Weights of a small transformer language model: a variant of SOAP for these matrices, 360M tokens.
Each number is 128 + 24 x the weight over the matrix's rms, rounded and kept within 0 to 255. Layers, rows and columns count from 0. Numbers have three digits each.

# layer 10 MLP up, 1536x384, rms 0.0846, rows 423-522, columns 0-63
098125101144096178122159125126104134115131153128105199153154169090118140141194113117160129146116154107148149109121153144140167129131126122155128124124092117151111170152158109139096115121144091
101137138117181179119088111164176137126122116132114162144067138113144146191106154112180151153129129142135142141120129124129140137152121139133121173175150119145102122122062176136114121123115102
132121119143142144190130156148129130136146114092176129104128147116143096141163172107143152139115162117157100142119152129164154088131129104098114107103134123133099125128123120125148133096150129
120152129104112170093119090137081131111117080079145185164139135141124122122128141110188139116128140102136139094134143112139171115165086125121156151116147109132129117157163113076133131118135134
125145152139135138115160147148104118151114109196139108138144141094144132137094137129140120152150148158138123132113158132143110121139094152151126123106100123115109134134114156160186098158175096
121120099135183135166172140083142128123159180158094107178128153126141105094151110107111152134148114103140126134096136161144124108114122218136106182104127130124115128050119108102117155107122155
132116103140098118171101126143118092140105153095117146150081108164097144154105116122105120109137081133115122111157138161119071140134120146117130122155136093109082131101137109099130149132150187
086101126098125148187073154150156111154161134124084133145144149119138114131146134135115110131140131132168109150164150167142109145140136133112151153137152157120157116145162137151137134143098150
126137131138111132153127145156144128103139126166161095107131135091142124162166127156138130160141127105129144144174148142116146187150151128077123142108111167140131088168139143086126139075127136
167104136139101135097173134106108158128115147164116150101091102105114148129140124077112085120125111122145111123137166114142170145127106146154101124167177087142126161170084136127088147116126115
144104134115173118114148091166122088085137123121137126153148129176112118147139155137097095123099103161143152121109129152091103082154138109147147138133103154119127141160129176156123137149123149
149154154094135133120120094088145136136086133116124126138141105118139111126107146154171125072103128115150146166116167153131097150142116140109111124082146135147113141147157127129115123123100140
153159189146146164125126137116120114121124160136098105120133092117115097112109111121130140129118167115163134142150127133090121119131121140126134126182114160139132129143103145142158118173136116
118176108159107131134099144148143144140134107168103146141106140127150103161127119138122143135150182121100135136144108148105140115137118106146144101150129091124099127129126099104115143135136151
138141123130104160105081081152124106134157136097133104142132125135162130150147151158090161127117131161089131112146143136128153149113112152136132128105154152124143131157147169142120163132150132
112171104118127117143131139151163117144108105107147128063119086103132125087128101103172127126133154124145095095132129104116133102119089126178080138134132121144145087126105106111110093115125143
107152153108171179158140109146108124127079129128105147117138130143108093099169118110124083101179124134104154120173158147111087119161149170146130146147108097117126140116092156098088145125171140
128189148176090139117168118141103146128142159112124129118132157105139132137064123105119114136117097162111133134132078117091102158132133112164110072117105136114081126122145153145081107094147139
124108131124119090176149139102105123127125177144148126135130159093130167160158121114181110154139113112068158143090148085124115111171106124126151121114173139143128103094114090113132178134082128
117110115146132143129074111068148147139145133127124128142153156085113159134143154080137132138086101117153159142127151076177057174156167130168107174162131139129152170096126163187129172113150127
153084137142148102134147109098107115167099158139123131139109116094120142130114161158086094139123125120118123087113119113093149127142129142173100174168153170119089142127086122138096109135133122
090127146148149094105134097144119160183099142119053136129143128155166142174173098099141107119093141188136128129144108145140137111118139129119121123149145065167115164115179154103146094103127083
140133102121104154176136112127112153127122135145136118147128135135134129077130150110121150138128156135162150150117128145166126147077125121137178158147160129093124120102104163084103145135145144
132146119132143134143128136145056156087114119146137135096111128103062124156172166110140110150121102136125133146115145102160133092100130108117120086153116113122130098123133132173128138149165139
149129165157128116103151138140135135136143087098130150135103153139168087073144164150121095115110135141144124136114166112130119105121113189145096164139162115109129108102138079147150156121098142
114147114136139150109129105153117149106093125130156125097121129055109099120095126132167122102091114169142100149146103136137078124119083154117114082138121090077131107108109140152102142137141126
118136116159082148169119134108169162166133133081070157095078104121093141101139129100096120119153123115118152148125136102134115124075099114147147110142111045153123130114081105139083099143099117
109152167122118161115156125142143115127156148100169159117123160168076149183150153119120130127122113115109148160150126116133177136103165122097150097120135115165126131141100149120154100124148126
129149172170142141067145100094150137095113118113114088096137141097115133172144131123137121137102089125127159117126112096144137118096156167101155110129133157170103133144117113167116119097151093
151143141087115124153124092110086130121125130152117118187131123152104124102105120184118103098114115159070075118144141129112163106142086129142180111125127142145162137125099100179110144133075155
139137132098148107109135120120106142144148145133085149103148136155159106127118118129124107136124151160112114119136088148135165131140117138150117165121153118144134121100154107127134165137156124
103155127112110092124110144107122109213123169106175112141123065155107112172179116146139170125125185108157112096097094196142154123147122148085101123143138091100137132115072128114096128091133126
117136147153078141131136131138136165141106165097116125081149168126134093157124127120134156139120129102154121120144121109125159102144146139109139136128155139149148135142119155153118136096060098
146156108131161123111139168168104181133150171113125146146147114102112108171069161108158137055156162094134085127107129121100096141145130155122146142119155139145089129126110118121154110118162143
178127140124160186089147168156125149123128109137133074146118127136132152142107113100070064090077166156164162135098151128147137168132141141103162104132131137123114127149194073128132207121126105
147175087142110128105167115184115143130133141119174113146136129107085111163102132147119140146136120148105116105096134140126127091136171122126103127121089107107138154116116134085151164132149134
112152141121126151145148094100123108109161150090137141179132160137138154096164136149132162136105136151093141167138155117078127159091155184185151172135196106131116107136149146109155144111142139
140132127098097125116176087170125122146145140130152176113118144149141152085143123107149126156113140136139118105107131104187155082130092117127120135081133142135095155118148136113141156078136107
105123146081153157156105122141082150115150106165149148100143106170181107138126122088140102133119097109140155167143177084144147143088154157125124139150122129118154111115103107164155140119110103
135155120117155113124126115110147126123098133141119117130132120118121133154164135139116105135130149104122106095112130109088139133140116137104140103130071100142113114078142133120137142155158135
141110141091135129103108102147147141122127130109144175127118128166124142104120125115092094113127152144130147107127161119135122180138081120058096139122129143087127125100103170116146110144084175
094126147134117145154119125132149126138112104117098163125133127153150130123119162167118146098135079106131123170138149118107108156119157108129121121155138138143076132104166131129148116136112122
089113084160145111118125124087133099105122119136136130138158119120136135112098132091116147150154151126134101134133129115112121126096146155117157121109137137133151146128125138139154112128140135
138084095110125124143125127161127104130083081126151124142135115158108081095143143156120133128128148119155076105115126141085090113127121117113135088094104129123141115096154115113169131128144147
115139148093118161130086131101129135124108111145132076136135115090135110088114128102150118159111163089117140153130102125164079122098114118148128107115116151099101168112132130157147142150126144
102124154131164114096089107130100148106155109147145162144125138138116136151088128139119131122147093159125102132125166119115169150118099143144091087132095093120114129125133109154157138106125122
137176099153128160133143127118095105145087149127139097123130174168127136130121091096129130128141136099118099140100130161086166156149125120134102108170127120144141114142102133158135106082110137
135127137092133147123171137098184098135089123113138146136132153131143107097149167108102140093121142128117144156126112110125122160157079089144158120112132073086146115135181153169125116141141142
098166124136082111153164093169136091141130138130109164142176069139136095119125157146063139145138149181115147151161158118134156118130113136114138109102149150149145125123132110134105128086114134
125178106090116095103122159145160150121105086142115120105114174124120125137120106156110147129141124140158134143152096114116142142118131146114127143141092091129105148128103099082135133139109110
117131131176159099145163132100123153105111089098146085102149123126109146119119129102153116126105106107144122115084178141123146145150161127092125134105104151154087126116147093138116113144107122
148144102105098187136109108126130154143132144156109137115113111162072126181178107127119127105117116107102116139135142137086169116142147138132111113146187128117133163166170139154132104110093131
096106084125150120122137163127132096127111168103125149151135135153098117149164123161145144140120155069098100155132156112102161120152090162116119170102103134135146136091114104180144131160134152
147153149133163124167104135131101119153116150118129163145126165148106168117121155104110190113135137122069107156122105094126085128129169125150116108138097133103088129175127176112128126090118131
143169126125076118116132121109091150126150103173133142156111161109120150122118154124140105130122119113150111115134102126122108129126107069147149111108132135119119135140165120144151091133145157
124120114116167132170121165092124138166166096109136073154174121120084137113072171123082076139097126175145125131123143141151149132160126178106125177134127112120100128119144115139126107125132106
113178153145098171133107122118130087187075112165133155130139118103132127123121121080167103131150119157111077142093119094142136182146091099119076081154122155146120132185078138084116133124102156
194195129116141094143149144121125104133121145110114166144170132091079166160150162130159108142101146135118096143161121115136172152134100103149132117118187162170082107116137145077177132164143128
127134120114152134123128134153127122088116151163134122119088161120097095149111124115126161118129144143136158108106144137159142094108098128137114105174163162116123096089146171132184050129120133
116108128130127121141113169129118088146137112124180135143178123136133129130137140119155125151100186118172153114104094146106138124126110166135160108104113138115153129103106147167124111138135115
125119164110178099108138118113106112111099108141133142176123134105108101132136099118122145173118136129125148130058176113172144165132083156144090159114143128111126096106161170125134153114153126
113116105161122118125132145132139116145123173139108127122123129064143143159105113138153119178064110128094116090049123132100082176112139154131098128132103130118125128113174119134103138165072104
135111163101145118103127158141118125101104116145116142107185168149124128124146156132114121115154138152090123109123080191103137159132142052180151123112115132119091107151129141144108119167145090
128157141134139131129086101163061102103109143153144106136141120120111110192096166113120122132103142121142134122113156079145122132126141106108161137110139162135107107149151134073172138155176100
133133154124137128138163120155123108118167112121103105123141142142093109114104160139120097102096191124118160107140144145158163082136144102130114116099141107102154162150071129145142142129117097
077154108082152163104144138135156155137157120128107143171105105106156161096153097151149106134129114182124149098134121101151141106137115125134112158164165157165139092160090123124163113137096107
124101124119142126111108110137118115118101126136089125126124122123105143134140116094116157114162165121135122129094095106125133129092136137094157081137164133111118151097161103115106114170125102
166140144119156148092173162133119111111116136136125113088120168123116138093150127088133139115135173115141119120122140126104092152081144105142132145159161126116099128138103126100145156162113124
151141091156150128090138128172117097113154103107098134140103124125105130176122159139102148141123161113136136155113121152113171147149128119126100109089145119079130088127142120152121140155121143
146113117112112132119132135147120140154192121113083120169160117104180155146129102074111119133191123104136132117127134095161156106166134137096131131154125146109114120127122146104085149130136141
131122121116132117206122122114170111128120150140120131118124143142081148134118167118117135087096154162167108143132115155179162142135134128094125125128124119137075126112159135137137135092123122
107185168114132107146131160151155112159134137144175140129104106133128142149111099125120105114121110100097143108184115131139179127131113099110075137111135124133162106118141156181099115121164134
142132166134128107105119157100109106064131138136149143140158158085094144121074129063137137124132088116119160084121097108119155095147107187122170130156160113118109141187185120154114108138116079
094146151103114120112155134165127124109110155115114145111102130184099119105168100112101165107153146163121111121109131144120121116122155114098150127153111149137147119115163083134102137160135107
127115115112096148110139138139083164127137133139076152104121140152111172174112128147113119110109155122155133164103123154181106140164111109116074106090091131131091120091140146120084109120105141
139109120115107121125101110128154140191150136129094143131145144105128156129094109119135135148135132120126114102105117136150102156097132132114106141123175083124092121140123087118131137118133124
126128146169139137107136106082135128135088164101125134160112146114107123141097126148068123118086152141120141154101150153092123153114145171083139114121158133102142113136172176115135125124122135
157116188128153112137112147164122130155151127083143130145141130138128143147108152165122100159117134120105168138163119127142110139175131128113135133123091118112124183163120080152099146110119139
112147140096134099089106144107109122154156166134115100106131120161129114196107111130129165111141152128131145112100127135137125122121091112156091169123160114109141134120152110145107098102133145
132090121136117171140148092102106121092158144128147171127119104137118074121132169110127121112126106161111092130127140156134135118119111135133080167115150136098095069136116095184130082114129141
130121153095130133081117139119130112093173159193113133161129127122112115105147139151149102135136129124145101140134138152141129127088124131181117112142110139111132116086121100161122174135106156
114147090121125112148129121118107115111143131149124104171149140132111117120134153120133158096141122112162156121149111128148145081134128131097123142147090142111116145108121135150120113132167113
121160118145121093105123085149145126147127160136111161122105099095115142158135085090148129104072164133080125110143121170120104105152140105105183131117148152113088104108114168153089110149141122
148117137112115180135124155144125169107108121112148130140159115130139136102103120103136140116129165131151150095153133159141135125122169161074141115135151133148118157150136111119109122106083100
072123164092128160121150134128156119081129096114138143154131140145118157094154132150151137099124105148170116152147079121129137129103172128101173138139160169104121134168120124152129127166159107
113136144133104092134107108126133130135152169124103158114114104149114114146141114074135168148092107191093143162151127142137184081128127122089072141091105141069135136128139148068103145130133104
129123163146142112101110115149162114152066122110111148104112138080141178100154133137099126147112117117127111146098110153142124153144134139108123140130146142140083137108121129142124114147187117
172172142136068118152095138158097114116136092150161141116146114116120116125098132131131132141082157161084150158118110156154130127134170158112152108120134143124118131119172181141167166102144133
171151140129110166095099095166115097104113153129111095118128163192124087121091130149147080097124085118147084148137124168132116113109125152108153103152196164180149143132155152084126148074161138
096174144112122112127113114125171106136101137103120154117125125117136137088114169118120140115104115137148101116126129137140130136143098133164083096098117171136083140079150169116138167123125112
155110099091109159122158152148174134158121124155133129110127083128099161162095165142122154145128118128082127147127142113133140074142132119094137110124125115128132109134129116124155137074110119
160132165135118130127131133133121128154113150110104141119151158114158134155127123142083101153151114142127094084109088092066112122122144132155113138133099154115133140127137158146167095156106148
148114185143168128122135171142121162135114132165139123077079174144084134133110173144120116177164098127138087148160127125139122134141111163117110133139137141120108068134093150133143139123138098
159152131161131128122146144126127116150114171160097186101127123146083129108137126135150120148090054141108158111122188141143120139115146126133146158127108101162118097143102123126112124096109133
106122107114097167148160187143154084103081154109132005121157168134155143091090107078088128132092083157121136120135114179107088081091115146135082175140135114137132104109128129072097123091105090
107136135093140140125118125157140126114137130084141152149131115123116101152108130108126137175121147121140109135153140137136188156130142098095138164153108118148143123132106139124112129148122135
138098150112133104128123089132112144161164099128144127160151155153135134137172108115134147105138112176150129137132164102137151126104147129172114109138104119136094094130143132126135150163121160
145128164123172121113142151138097157145137099126138113115110122121142119116169093106146123131149153120123141143108121176131116118144122123136103131107109170138119116089097145126082140134125183
090087153143098162124132127116144138131114122145106176176149092138142114133121166091142107118120098122134100139081098131070154156128136118108154120172151162158120125142182120103120148105173153
108147128109124114123119144162128144128136150109113113121139130202146136170174132112126115138132165120157142134078118070170125132105135105090114133099137159081143169124140138099106109134110138